Weights of a small transformer language model.
Size: width 160, 5 heads of 32.
Each number is 50 + 12 x the weight over its row's rms, rounded and kept within 0 to 99. Layers, rows and columns count from 0. The size before them is the row's rms in percent of the matrix's.

# layer 15 MLP up, 320x160, rms 0.102, rows 107-121, columns 0-159
098:38 57 51 50 43 33 48 33 59 48 38 63 37 40 64 55 57 47 18 54 66 49 47 51 81 37 58 32 46 65 64 44 41 42 39 58 46 50 34 40 68 54 43 33 66 53 62 50 63 52 56 50 51 52 57 31 53 41 61 62 57 50 70 51 69 54 63 63 31 25 79 54 28 46 47 43 52 28 47 60 63 50 40 39 57 45 65 43 57 48 66 63 61 57 44 60 56 70 55 68 39 55 68 32 67 46 49 57 42 42 40 56 58 71 63 50 42 51 20 40 29 40 42 27 55 62 58 50 39 43 49 33 50 48 42 64 60 31 48 61 52 50 62 49 52 42 38 38 30 60 56 19 64 40 29 52 53 40 40 46
096:59 42 44 56 26 74 64 38 39 47 54 37 65 67 47 48 57 48 58 58 62 45 31 43 58 35 66 53 41 60 38 51 46 58 49 42 45 68 36 48 64 49 33 53 68 68 59 51 47 68 41 29 50 65 62 69 57 49 57 47 65 49 37 58 48 66 51 37 49 38 34 55 52 32 43 36 55 40 68 66 44 46 44 52 57 53 57 49 59 54 41 53 59 29 38 54 56 34 39 62 55 47 72 39 54 63 61 41 22 42 46 58 52 54 63 37 74 24 60 51 65 58 84 39 37 59 35 58 44 60 49 51 49 79 52 55 60 50 33 48 72 38 57 29 48 57 44 57 43 64 40 76 50 56 30 64 32 31 35 49
100:43 65 47 53 52 58 47 55 39 61 53 52 65 21 30 55 36 47 76 44 61 55 48 47 51 47 51 43 51 60 63 71 56 47 50 47 27 39 51 65 50 47 32 48 64 46 61 57 31 54 63 44 36 75 80 52 49 52 57 73 58 58 39 38 65 57 46 60 64 33 41 44 46 65 59 53 60 46 59 56 40 58 43 44 68 58 36 39 38 52 33 50 38 44 32 35 46 34 43 21 30 29 49 37 51 41 53 57 50 29 47 66 28 66 38 43 62 39 45 51 41 65 52 36 58 54 63 53 51 40 55 18 35 58 67 52 29 65 48 49 31 29 36 54 43 65 69 43 48 62 53 33 47 46 39 47 38 40 49 71
104:35 37 73 42 38 47 61 44 66 61 42 47 52 46 58 45 46 63 38 50 66 33 47 75 54 29 56 44 57 42 58 50 65 67 81 42 54 35 32 50 70 56 36 26 62 53 45 65 66 53 54 47 54 47 72 53 60 61 51 52 53 59 50 44 69 35 47 44 73 42 51 62 67 58 56 42 57 61 39 54 52 61 41 72 46 66 56 71 50 73 24 48 67 48 82 52 47 53 56 65 42 43 77 55 43 42 63 30 37 38 56 60 48 46 70 60 49 55 38 59 49 43 59 47 43 31 60 73 43 49 49 51 54 61 41 52 59 27 55 45 46 53 34 67 64 29 59 32 70 47 48 44 64 48 38 44 62 64 43 41
098:59 52 63 74 33 57 41 42 61 63 40 63 69 65 32 54 34 56 58 66 46 62 37 34 63 41 53 64 25 42 55 43 52 49 34 47 68 65 49 42 54 43 61 61 35 38 48 53 54 59 54 71 45 47 51 76 45 62 45 37 45 76 45 49 46 55 60 24 28 66 36 57 48 63 69 42 60 51 43 37 48 64 71 50 36 59 47 55 38 33 37 57 76 65 73 60 40 46 47 45 36 53 48 53 65 59 54 48 28 55 53 49 44 51 75 41 21 47 39 43 28 46 61 37 43 58 49 47 19 42 59 53 77 45 62 57 35 59 58 51 63 37 39 42 55 59 47 55 41 62 55 36 45 46 47 43 39 70 55 48
104:59 43 49 47 36 53 43 47 41 45 66 39 46 34 72 54 52 50 43 46 63 65 42 52 58 55 46 38 68 64 36 56 33 38 44 36 78 28 47 63 41 48 44 55 40 53 60 63 67 66 64 69 68 25 53 52 43 36 45 36 59 51 50 30 45 56 60 61 58 53 24 44 63 43 43 55 38 49 42 42 65 62 56 43 45 52 61 57 35 41 39 78 53 35 37 66 35 35 58 45 46 43 39 32 56 66 46 37 58 53 77 55 61 78 46 52 54 44 62 60 60 33 54 54 65 37 37 52 71 68 50 56 54 53 45 44 56 55 82 41 54 56 58 54 29 50 84 62 41 67 55 55 61 37 38 68 42 54 37 58
099:49 46 38 66 58 60 40 50 41 36 52 33 53 44 63 53 43 63 44 69 49 42 35 58 42 39 48 60 52 54 67 54 53 62 56 46 45 50 36 63 41 58 52 74 57 64 44 52 41 53 36 57 44 46 53 39 62 50 43 47 69 45 42 19 52 53 61 69 55 40 50 17 45 42 65 61 74 23 50 44 45 47 39 31 51 60 56 44 26 54 45 50 64 46 54 46 36 31 62 36 47 66 31 40 37 45 20 30 38 51 63 52 53 50 32 55 54 70 63 45 52 51 32 71 39 65 77 37 58 59 44 53 57 47 59 31 45 50 45 43 68 23 79 60 35 35 43 36 55 35 64 61 54 52 67 54 46 46 38 38
104:39 57 40 51 48 38 59 45 38 65 57 45 46 40 40 44 35 55 49 73 59 35 57 39 44 34 57 52 60 59 53 52 37 37 42 45 48 50 51 55 67 49 28 39 50 38 51 25 36 55 63 55 67 26 40 54 55 59 36 47 51 30 56 43 55 67 49 49 63 44 28 41 59 77 48 47 65 63 72 66 49 44 56 39 65 60 54 54 53 41 32 34 59 66 46 31 56 51 40 42 51 69 33 37 44 65 46 66 63 44 77 57 54 61 41 44 65 78 32 50 43 39 64 58 43 28 64 46 36 49 76 47 43 57 46 31 50 48 52 51 26 20 44 57 74 43 50 50 59 58 56 74 60 61 45 67 65 34 58 57
103:36 70 59 47 49 52 42 37 47 41 60 62 64 46 55 34 53 42 47 39 60 50 54 49 47 51 59 48 75 37 73 52 42 57 55 20 56 78 69 53 52 49 39 74 60 45 75 54 61 61 35 33 67 55 39 53 46 48 31 54 35 43 38 61 41 42 34 58 51 39 42 54 48 49 56 57 71 24 21 28 52 52 64 51 48 52 62 25 31 56 46 51 30 37 28 43 39 39 38 32 63 74 47 45 26 58 47 47 41 37 62 56 54 54 64 66 53 58 71 55 43 52 67 39 57 39 48 66 50 40 57 46 38 60 46 58 34 56 72 78 45 49 49 41 31 52 49 51 52 62 51 50 42 44 64 47 43 45 34 64
103:22 56 48 51 88 37 37 47 43 55 58 48 47 60 70 61 54 76 36 42 54 67 67 46 72 52 74 50 39 68 64 46 38 52 49 43 49 41 29 33 53 37 57 56 47 47 71 34 47 58 49 47 27 70 46 65 26 41 52 24 50 58 37 55 52 31 56 52 54 66 41 59 24 51 40 60 41 52 60 53 40 35 41 47 36 49 46 63 52 48 80 49 35 45 44 55 67 59 42 45 34 54 42 58 66 65 60 25 45 52 51 56 55 36 45 36 59 54 48 45 40 82 42 45 61 71 68 46 38 72 43 39 39 54 60 51 31 37 46 54 61 44 55 40 48 60 64 48 50 46 48 62 42 44 36 57 52 46 58 55
100:58 47 42 34 57 52 68 46 51 44 84 32 49 57 64 66 61 41 56 46 60 31 42 47 65 47 46 51 25 67 42 53 43 61 46 49 56 53 46 63 41 28 53 55 30 45 63 55 48 50 31 74 56 41 52 64 24 72 42 52 63 43 34 37 37 75 36 61 72 43 59 53 53 47 28 58 56 51 47 43 54 43 42 39 42 60 42 49 53 73 47 65 38 42 32 54 66 53 43 50 45 55 61 68 57 46 69 30 33 20 52 70 51 56 39 56 33 34 82 26 39 64 57 37 41 57 59 46 41 61 45 59 36 53 53 49 49 39 44 44 53 67 53 35 51 57 34 56 52 33 49 65 41 45 57 56 73 44 40 46
096:56 49 72 55 56 53 43 42 60 52 53 66 49 48 49 50 25 34 48 37 52 39 42 41 54 58 76 74 45 56 49 44 15 45 59 41 56 47 81 67 44 56 51 58 32 48 60 40 50 64 55 40 51 62 38 36 45 64 49 35 59 44 61 48 67 81 36 55 55 61 68 48 56 43 40 41 48 41 45 36 61 32 32 58 82 26 66 41 54 58 67 68 47 37 46 52 61 53 41 58 46 46 42 47 50 50 64 46 62 38 51 38 51 41 48 55 50 24 48 55 18 71 48 47 41 39 55 42 53 48 71 47 50 56 45 36 56 60 37 54 39 42 58 63 47 27 75 57 29 32 45 61 67 52 54 58 61 31 50 59
098:54 45 74 45 64 56 48 64 50 46 46 40 54 50 48 57 56 70 55 65 45 48 85 66 41 27 48 40 29 72 44 27 58 30 45 38 82 26 43 28 57 55 54 60 56 25 70 27 48 36 40 37 47 49 41 59 42 65 44 42 46 56 49 56 63 55 34 39 52 39 37 44 59 51 41 41 54 39 58 67 46 49 60 50 36 41 21 26 44 53 63 46 28 41 40 53 42 67 51 49 58 56 50 62 37 40 65 44 59 43 52 47 39 65 38 39 50 54 78 60 42 44 49 40 52 45 41 68 37 61 55 59 40 68 39 46 43 45 35 42 36 56 32 47 52 32 36 39 56 75 51 55 51 63 28 46 56 50 46 51
101:59 61 56 42 67 60 44 47 49 43 60 70 48 57 29 46 57 66 52 44 48 68 33 38 58 57 31 67 71 51 50 82 42 65 31 48 58 46 71 24 57 55 71 46 51 71 61 53 74 51 61 28 57 40 68 48 66 45 36 49 50 28 59 62 61 74 53 66 64 50 53 29 46 52 33 48 52 46 40 61 37 50 58 61 43 24 36 65 33 49 36 56 63 67 47 50 58 52 63 44 57 51 29 38 56 61 68 37 41 43 37 58 59 27 38 62 34 45 45 44 44 58 70 52 56 46 51 64 56 53 46 66 47 48 58 40 39 60 39 63 41 56 51 60 52 68 66 46 71 47 53 49 46 37 38 63 52 25 35 45
102:57 34 73 44 46 72 54 48 39 52 51 64 50 54 39 37 55 29 45 32 52 49 53 47 57 53 63 48 57 53 51 49 51 16 69 54 46 49 32 58 45 33 75 62 24 47 60 56 59 63 48 36 69 47 50 46 54 65 34 50 54 23 56 58 45 68 36 57 80 39 39 49 61 52 59 72 55 54 36 25 38 50 53 41 46 35 47 49 43 42 41 66 66 36 37 81 40 36 54 50 50 66 41 68 48 27 55 28 70 60 40 57 62 56 49 46 62 65 46 70 33 65 53 74 55 58 42 54 56 29 45 42 43 51 39 48 50 48 54 53 72 32 64 52 47 41 48 46 52 75 47 58 58 44 54 56 65 59 59 57
# layer 15 MLP down (transposed), 320x160, rms 0.0945, rows 107-121, columns 0-159
096:44 54 55 39 63 58 44 42 50 58 54 47 53 45 50 57 34 36 81 60 57 50 67 41 32 47 78 43 61 71 45 45 43 61 52 30 82 49 33 55 45 45 49 75 52 48 45 77 44 21 47 55 36 56 62 60 65 42 68 34 51 41 48 42 57 51 53 48 67 54 41 69 54 57 59 48 53 25 70 51 41 48 39 59 53 37 23 48 49 60 51 59 62 71 57 48 58 34 33 48 59 59 47 55 37 67 38 58 47 58 53 45 38 53 67 15 51 55 55 36 40 54 39 68 33 46 55 55 56 43 50 44 56 72 46 42 65 78 47 43 59 48 47 55 36 48 48 64 54 36 44 53 51 56 53 89 62 58 46 39
098:26 72 55 52 69 73 46 48 43 55 35 59 44 53 66 53 62 37 36 47 59 56 53 30 57 58 54 35 48 67 49 29 55 34 42 68 24 36 47 74 46 40 56 39 60 57 46 53 61 59 46 53 55 38 46 65 44 72 46 64 73 61 39 49 71 29 62 33 72 70 47 57 62 47 69 25 48 53 64 56 33 55 79 41 40 40 56 49 50 40 67 39 51 47 61 52 42 67 54 41 54 64 60 42 68 34 49 52 56 85 58 34 51 39 25 66 53 31 62 33 54 50 43 43 53 58 39 46 59 49 50 48 41 70 49 36 51 68 43 54 58 47 53 59 48 59 54 53 61 62 53 38 56 41 43 51 69 44 61 43
100:34 45 58 48 55 55 40 56 62 59 58 57 40 45 32 53 40 53 41 34 46 50 52 46 59 35 54 55 50 34 55 53 58 52 61 63 67 51 50 53 40 56 46 54 49 36 56 00 28 57 64 62 57 37 41 70 36 58 26 59 37 57 41 36 63 60 31 56 43 32 56 40 47 67 47 66 52 75 44 69 43 59 47 37 42 33 21 52 60 50 55 54 57 69 42 55 20 65 60 51 34 30 53 72 56 54 60 66 61 47 47 49 36 31 45 50 50 53 53 49 73 46 67 59 68 47 64 33 45 41 61 60 44 45 59 42 46 45 67 49 46 68 37 46 35 63 49 36 44 48 58 43 45 39 42 36 53 44 56 52
104:48 81 49 45 52 63 70 46 62 47 72 71 41 39 47 33 48 56 54 60 51 66 33 53 48 63 44 36 69 48 48 36 53 66 38 41 44 51 40 68 46 50 31 66 62 48 54 58 56 37 37 63 62 51 34 28 31 50 47 87 53 64 34 68 41 52 60 28 63 55 50 34 75 48 51 59 58 44 31 61 55 57 58 37 57 26 54 75 50 49 29 55 54 29 45 45 39 60 49 50 57 41 45 39 56 46 41 38 51 46 52 48 49 57 57 33 30 51 73 39 40 53 56 40 55 47 66 45 31 29 47 45 43 41 45 39 53 75 62 40 31 61 48 56 58 63 37 80 50 62 37 53 49 42 66 53 44 38 57 51
097:49 53 50 41 57 47 32 34 47 58 35 51 56 53 54 53 55 52 54 62 46 51 45 67 74 27 41 28 42 61 62 59 48 49 73 69 46 24 44 75 35 43 39 65 46 59 19 44 34 48 42 58 45 46 28 53 59 58 48 20 50 27 57 56 46 43 43 51 62 61 62 40 56 43 46 53 55 67 50 59 60 62 59 54 66 60 50 58 70 43 51 36 60 58 29 26 48 68 56 41 52 34 61 54 58 38 36 10 57 53 58 31 39 67 63 55 31 34 46 43 48 52 48 46 35 53 30 34 51 41 52 23 65 45 32 46 51 42 50 33 56 43 43 45 62 51 50 52 59 55 65 27 41 46 48 62 43 40 37 59
110:66 30 41 45 50 57 86 64 46 40 37 39 57 59 59 19 34 45 46 53 43 45 57 42 47 58 66 50 52 44 43 71 67 53 44 48 42 66 57 37 58 56 39 29 46 55 61 80 31 47 29 56 62 53 28 51 49 53 49 24 46 56 43 51 29 45 28 44 20 58 65 28 43 36 68 66 39 36 51 60 42 45 64 56 33 63 47 43 65 44 50 74 57 52 44 70 51 65 37 36 37 57 56 59 61 58 42 64 69 67 57 50 28 60 54 44 50 55 51 50 32 55 52 45 57 49 51 70 74 42 48 40 47 45 56 45 57 38 58 43 57 62 63 59 54 57 50 62 53 65 57 42 35 53 69 44 56 66 52 66
104:45 74 55 56 57 49 31 58 40 42 28 38 71 68 49 52 40 66 47 59 55 63 50 43 54 53 39 68 46 53 51 56 55 52 57 55 48 52 44 62 65 55 66 66 67 51 38 69 35 53 53 32 53 38 37 33 44 51 44 49 70 37 31 53 48 59 68 33 46 51 71 27 40 56 42 67 67 40 56 39 61 44 46 19 61 56 46 46 53 69 42 61 65 61 54 42 54 70 46 59 26 61 43 80 57 65 47 39 37 63 65 34 58 46 40 41 44 45 34 62 45 66 47 49 49 58 30 32 47 65 29 51 68 46 53 42 47 32 44 62 47 43 66 69 66 36 76 44 57 54 43 37 39 51 42 38 39 35 29 61
104:48 37 60 65 26 54 57 50 31 61 60 57 27 43 43 62 54 32 39 61 70 37 38 58 48 42 44 35 48 62 50 53 67 54 59 51 46 43 59 32 55 45 48 49 57 55 57 30 61 33 55 45 43 56 49 08 75 32 51 37 49 46 35 44 52 43 34 64 64 24 62 50 39 48 78 39 54 60 61 51 65 49 48 65 56 35 69 59 27 57 65 60 62 66 47 44 60 46 57 60 33 56 56 64 57 48 50 50 47 37 46 68 33 58 59 52 54 58 35 46 54 63 59 52 53 58 53 72 41 55 40 44 34 44 46 81 33 33 51 62 48 70 64 44 50 25 44 39 38 48 58 28 72 51 52 35 58 48 54 55
103:46 54 54 35 49 58 66 64 44 58 46 41 37 69 61 48 31 49 60 33 54 56 50 68 44 49 26 53 46 53 49 30 42 24 39 43 57 50 54 45 57 44 32 48 39 34 38 11 49 54 38 40 59 72 35 42 77 59 36 50 24 51 45 71 36 55 56 67 54 49 61 51 69 53 58 42 58 42 37 39 64 78 67 41 34 28 53 57 48 60 48 45 64 41 44 39 50 60 54 64 62 48 41 53 42 58 58 54 63 48 51 37 48 37 61 54 68 58 29 68 33 25 59 32 41 45 62 69 37 47 57 57 43 64 62 60 70 45 39 48 36 59 70 61 43 54 36 56 36 33 48 56 40 48 55 38 45 59 47 33
093:55 37 79 50 28 61 45 55 47 52 42 35 52 40 33 28 45 47 52 68 63 44 45 37 50 46 43 48 44 63 56 53 56 36 52 68 36 54 45 40 63 72 80 69 72 35 55 74 45 47 52 74 49 32 46 56 55 64 32 42 29 44 39 32 37 26 40 36 42 44 62 47 43 37 50 47 55 68 53 43 37 44 57 51 44 43 66 54 60 47 59 66 61 46 54 58 39 45 58 51 59 22 64 53 52 57 21 42 36 51 30 41 62 59 39 53 28 58 68 51 60 54 45 40 41 55 58 69 35 64 52 32 70 49 57 38 54 59 55 58 56 59 54 78 40 56 43 42 33 46 59 48 54 42 24 64 52 71 56 46
110:50 56 62 41 63 18 58 32 47 39 58 49 59 50 39 45 42 74 51 54 44 51 63 61 52 48 46 45 40 66 72 63 49 36 57 51 49 68 42 37 44 51 53 73 57 53 52 77 45 61 63 64 40 61 57 48 68 64 38 60 31 66 35 45 48 64 48 33 45 72 54 37 28 62 42 36 61 49 64 43 53 51 49 47 37 48 64 42 47 52 38 69 63 48 33 62 47 34 59 45 38 58 36 49 55 52 48 48 31 79 46 40 56 30 52 70 74 41 46 34 71 53 38 51 31 67 59 54 59 51 64 42 54 70 59 46 27 45 41 32 73 56 17 41 58 51 46 33 58 70 66 50 53 38 63 49 44 48 52 51
097:42 55 62 60 52 41 39 42 56 58 50 48 51 28 58 24 21 42 60 50 47 64 56 57 34 44 76 54 50 55 68 48 50 49 72 30 34 44 49 37 52 44 36 47 46 70 51 31 48 48 57 25 37 38 26 42 49 57 29 65 53 55 59 46 39 42 24 57 72 48 45 41 59 39 30 75 56 44 36 42 47 46 82 47 58 45 45 42 49 35 53 69 60 45 39 40 53 43 53 36 47 67 48 33 53 44 52 42 58 54 57 29 62 51 56 38 61 35 39 49 36 37 43 58 64 49 54 48 33 53 42 67 54 59 49 42 51 56 45 61 63 52 20 58 42 44 29 62 70 49 34 60 48 41 43 37 24 27 63 48
098:48 56 59 48 59 45 39 43 70 43 47 49 40 42 55 43 47 53 58 44 63 48 45 13 65 67 56 62 72 46 49 64 34 56 14 74 72 63 46 63 54 61 62 58 39 73 55 15 55 52 50 69 56 41 44 47 30 56 65 57 28 55 49 47 56 49 56 25 44 61 32 59 59 55 50 51 49 43 54 60 61 43 51 28 37 50 68 54 46 67 42 50 52 55 52 58 43 59 54 51 38 46 47 55 52 77 45 72 30 58 64 54 56 51 58 46 50 66 65 42 58 48 52 31 50 48 70 57 50 48 30 22 54 44 36 46 52 67 34 57 43 38 29 54 53 66 51 60 71 19 43 59 60 58 51 47 47 52 44 43
098:60 71 39 42 44 50 41 57 24 58 49 36 56 58 56 31 44 55 65 46 36 34 60 39 38 77 34 42 55 54 54 58 28 50 46 44 33 35 54 36 68 47 69 65 37 33 45 33 47 38 52 63 51 53 45 43 49 38 60 25 64 48 48 65 39 66 41 72 62 48 64 58 59 55 44 49 33 20 56 62 41 50 52 38 52 38 38 43 44 50 54 35 39 43 43 40 63 31 22 58 51 48 46 45 61 55 54 37 29 42 32 50 47 38 44 48 53 18 49 39 41 38 39 55 62 32 39 54 60 57 51 47 57 44 46 39 53 59 59 60 65 58 31 75 53 48 70 45 62 62 59 17 69 47 46 63 50 38 37 58
106:58 48 48 53 76 71 48 64 68 51 39 54 37 52 33 41 67 48 63 64 40 40 41 49 58 56 62 36 34 35 60 61 42 78 47 58 62 48 55 55 59 63 47 48 37 47 48 17 29 41 67 41 66 55 60 39 37 44 53 33 41 50 47 58 35 38 50 56 55 55 31 50 59 59 64 60 58 41 41 49 74 48 42 53 57 50 42 51 47 78 38 58 55 63 66 45 57 49 37 47 40 39 48 45 42 50 64 51 61 77 70 44 53 68 30 60 68 45 56 51 33 42 32 61 44 43 58 55 54 47 46 59 44 64 46 61 72 58 45 31 68 46 71 28 37 44 58 49 54 60 40 56 73 32 72 68 39 56 27 33
# layer 15 MLP gate, 320x160, rms 0.1, rows 108-121, columns 0-159
099:34 43 44 60 55 43 62 38 52 47 39 42 55 34 59 40 49 50 55 54 39 51 66 46 42 55 65 65 44 44 52 49 42 61 58 37 29 52 64 27 29 49 37 77 43 47 52 42 67 46 44 51 66 42 65 31 30 66 40 60 63 32 24 64 52 55 63 38 25 37 68 43 52 53 51 54 69 64 30 43 71 53 57 57 51 52 55 41 59 59 60 55 44 45 36 49 47 45 35 56 47 69 60 36 45 63 51 36 48 48 53 66 34 37 40 34 65 52 41 26 46 54 54 54 53 36 43 69 53 34 44 70 45 77 74 44 29 61 71 45 46 39 61 54 65 53 37 43 61 21 52 69 30 46 55 43 55 70 39 50
103:52 46 52 57 49 43 60 61 67 48 70 65 56 61 45 67 52 30 59 42 36 38 73 21 44 55 49 60 55 48 53 46 43 62 35 54 69 46 20 38 45 59 59 35 51 43 51 53 52 51 54 51 49 40 21 57 32 42 40 54 41 28 27 58 34 45 48 47 57 60 59 55 85 61 68 54 41 57 48 59 63 60 73 44 58 49 47 36 44 57 64 47 52 57 62 43 39 57 43 63 53 68 64 61 33 56 45 43 41 51 51 45 45 40 77 59 64 46 59 36 65 54 46 48 50 82 50 38 36 25 41 84 57 65 54 34 44 57 41 31 56 65 51 55 39 56 50 35 46 49 42 55 66 42 72 49 51 70 60 47
101:42 31 68 40 56 63 39 57 68 73 61 62 39 41 39 48 44 52 61 68 69 70 51 47 54 46 52 59 38 55 65 37 33 59 57 49 48 50 46 43 58 26 27 35 25 57 37 49 61 30 27 34 44 37 68 59 53 45 59 44 51 49 45 55 59 28 40 37 55 55 83 73 59 70 61 46 33 37 55 38 45 57 62 47 37 67 47 72 54 67 54 54 55 68 51 38 64 52 33 33 40 58 66 46 48 41 59 34 50 30 48 41 48 43 55 65 58 50 56 41 54 72 48 55 34 56 42 66 51 68 47 59 52 39 37 51 43 44 77 42 51 57 50 45 51 73 50 58 35 55 48 68 38 48 40 36 24 46 42 43
094:41 50 49 26 34 23 54 58 54 48 59 57 32 51 53 50 47 58 47 31 62 43 46 54 57 55 51 45 63 41 57 58 80 64 39 65 64 57 62 55 74 60 53 44 83 67 50 70 44 48 52 32 56 41 63 43 49 43 36 70 54 38 31 70 52 28 47 65 60 36 50 59 69 49 59 57 53 67 31 48 47 43 54 84 63 46 58 42 54 56 50 62 60 53 59 37 34 51 43 55 62 27 50 50 35 47 29 46 51 59 71 51 57 56 22 61 54 57 40 45 52 46 28 66 58 59 42 64 72 25 39 73 57 57 50 32 55 42 37 45 40 40 56 51 59 52 42 51 50 61 72 54 68 44 57 62 55 43 55 54
104:48 46 46 66 44 68 41 62 62 43 51 38 42 54 25 45 70 54 40 51 24 47 44 48 47 59 62 62 36 46 59 54 67 63 35 43 48 72 44 47 35 58 48 61 51 62 54 28 41 29 38 55 38 28 61 46 59 61 71 68 66 47 42 65 47 59 51 77 72 56 86 35 33 34 46 47 58 73 67 38 65 48 55 48 63 42 46 54 47 65 29 36 61 46 50 41 30 50 36 41 53 53 55 68 58 30 74 45 40 58 60 41 56 33 48 55 63 34 50 30 54 50 61 62 48 58 40 58 64 42 38 40 31 45 44 56 42 48 48 41 42 35 55 50 57 62 30 41 41 56 42 32 37 34 55 52 65 55 48 30
101:32 58 42 53 31 39 69 55 74 55 63 75 17 60 49 52 41 38 70 47 45 49 42 33 48 68 37 30 50 27 57 40 59 42 56 52 60 49 64 55 46 49 58 50 44 28 49 49 38 48 47 49 52 40 49 57 47 62 45 51 42 56 54 45 68 70 62 63 79 56 62 33 54 42 62 65 53 52 46 42 54 50 63 51 69 46 40 42 65 56 54 66 72 61 52 30 45 60 29 50 45 52 59 40 48 49 65 36 39 51 67 45 70 52 56 63 10 75 39 40 53 38 54 47 50 45 56 45 40 47 52 48 52 40 40 50 46 76 71 49 45 63 32 28 35 46 36 34 47 64 30 36 56 44 49 38 47 71 55 58
104:52 55 27 87 44 74 46 51 50 40 43 65 45 48 48 67 55 72 46 32 53 40 55 35 58 46 55 77 52 67 54 44 61 42 64 42 38 51 62 47 56 75 44 45 54 40 37 48 51 54 30 60 68 46 46 47 32 47 29 65 30 64 36 52 44 46 49 44 42 42 36 34 74 47 58 55 59 30 50 67 48 37 55 41 67 54 45 54 64 83 25 51 61 59 54 49 59 50 46 35 50 56 53 54 48 35 36 60 36 31 29 36 59 42 57 50 43 54 64 46 48 72 65 55 51 41 69 55 69 67 48 48 29 48 52 45 50 62 41 55 50 49 54 48 82 47 33 66 43 71 42 45 51 67 48 61 61 40 56 54
109:65 40 60 73 48 43 34 63 48 51 36 42 48 47 31 65 51 51 54 53 42 36 54 46 45 40 71 39 26 31 65 37 54 44 60 68 65 63 50 36 39 66 45 38 49 58 67 38 34 44 36 57 29 33 57 63 40 68 50 52 52 68 41 56 57 35 73 48 48 62 72 36 60 42 69 39 51 70 44 45 57 27 45 60 52 42 49 45 48 59 69 58 39 77 51 49 37 53 61 58 64 24 38 53 41 59 57 53 63 61 56 35 60 59 35 55 69 47 41 59 38 21 44 44 46 41 54 61 50 63 51 71 45 38 45 51 48 50 38 35 64 57 54 43 42 35 60 45 64 38 48 63 47 73 17 51 31 60 58 54
111:39 36 52 49 61 69 38 40 35 64 64 54 25 65 52 34 62 64 34 40 67 51 63 60 62 66 46 57 39 50 41 49 39 64 47 57 63 46 55 53 50 55 22 35 32 53 24 58 73 70 58 56 56 46 44 47 51 31 55 70 35 48 57 59 72 61 56 80 45 57 54 56 57 62 55 61 30 61 49 52 41 70 48 61 40 60 55 58 55 51 37 47 35 57 40 62 46 49 29 41 56 45 57 52 49 42 60 34 46 22 47 53 37 35 54 72 51 53 58 31 40 55 59 72 43 37 52 71 23 42 51 47 36 31 51 67 56 58 51 35 59 43 43 41 59 30 52 57 27 57 32 34 41 61 58 63 52 51 62 57
106:77 62 54 49 50 62 37 54 56 59 62 56 41 47 62 47 56 50 55 47 66 47 56 33 39 39 38 54 47 41 29 29 45 50 55 63 46 29 73 43 62 33 32 52 54 50 60 62 58 78 45 42 33 42 27 47 72 53 74 47 42 47 42 61 48 49 52 66 51 47 53 48 51 57 51 48 59 62 39 65 16 35 55 33 53 27 61 60 48 70 36 53 59 74 33 58 70 54 52 38 51 52 44 57 58 56 50 60 50 52 52 39 55 70 52 49 33 52 37 72 53 56 48 63 42 50 64 51 14 49 52 42 45 67 56 40 71 60 41 58 81 64 37 63 57 51 43 50 37 42 42 64 61 44 68 35 40 42 69 43
104:59 41 67 51 35 59 50 58 59 45 43 58 49 44 34 54 25 47 65 39 44 38 63 56 68 54 57 46 46 59 42 56 42 46 48 50 49 50 52 22 42 39 50 54 49 29 44 35 81 65 44 40 46 50 46 43 50 54 67 47 63 53 49 45 56 49 67 68 63 51 39 35 50 36 42 43 47 37 25 38 67 75 49 35 38 49 52 23 48 55 40 27 32 58 45 53 33 49 45 33 41 45 52 67 56 33 45 39 31 52 24 46 63 49 78 73 71 39 56 62 36 34 54 62 35 53 29 42 52 32 57 69 45 66 56 48 53 47 52 37 33 62 47 66 48 74 43 64 63 38 46 51 37 57 43 39 57 42 46 80
093:39 61 42 60 50 50 51 49 75 44 62 69 83 46 49 37 38 57 54 58 69 37 48 26 63 48 63 59 49 52 58 59 43 63 41 50 47 56 55 32 37 49 57 41 43 55 32 67 69 63 54 75 49 45 50 51 53 39 56 30 43 41 57 57 48 43 72 27 40 61 63 39 71 56 50 59 29 51 59 65 50 33 76 54 58 58 63 54 66 64 38 53 46 47 43 44 39 32 65 64 55 51 53 42 64 63 51 46 33 42 67 47 60 42 61 70 50 46 62 47 50 36 39 27 51 59 69 42 63 56 24 53 40 48 65 66 36 53 75 45 56 52 36 40 56 71 24 60 56 56 57 32 59 37 44 77 56 53 49 40
095:56 59 43 36 37 57 54 50 63 34 57 54 44 52 36 35 32 24 56 57 56 32 50 48 29 66 33 48 57 66 50 58 65 51 49 53 43 43 60 37 62 52 65 42 33 42 56 30 55 48 90 51 36 57 61 42 60 55 58 47 62 53 36 67 57 54 44 47 49 49 78 54 58 32 53 53 33 28 27 64 31 54 58 59 41 45 31 32 40 16 50 58 60 55 51 46 33 42 55 50 65 49 38 49 52 47 54 55 46 57 54 55 51 50 70 44 60 39 57 41 31 54 58 55 50 30 48 55 59 36 66 39 51 71 52 55 67 66 47 41 63 52 57 56 42 49 66 23 69 24 55 74 52 70 54 54 70 60 59 47
108:44 50 40 42 41 65 55 27 64 65 46 66 49 65 28 48 53 47 63 48 32 35 52 44 59 39 48 32 41 64 46 53 52 58 39 60 58 39 52 64 61 51 56 55 49 37 61 14 47 51 43 42 36 57 37 37 52 41 39 46 22 38 56 61 46 48 51 23 26 38 40 47 30 56 48 47 62 37 45 43 65 58 66 62 58 49 39 47 61 67 44 26 50 79 66 29 61 45 50 70 51 43 29 64 61 49 64 61 30 51 50 31 50 54 55 47 58 47 47 48 52 57 46 65 52 77 63 62 42 40 32 64 80 40 50 52 64 70 45 64 46 46 38 29 63 53 40 36 42 30 49 66 48 53 51 47 44 52 65 51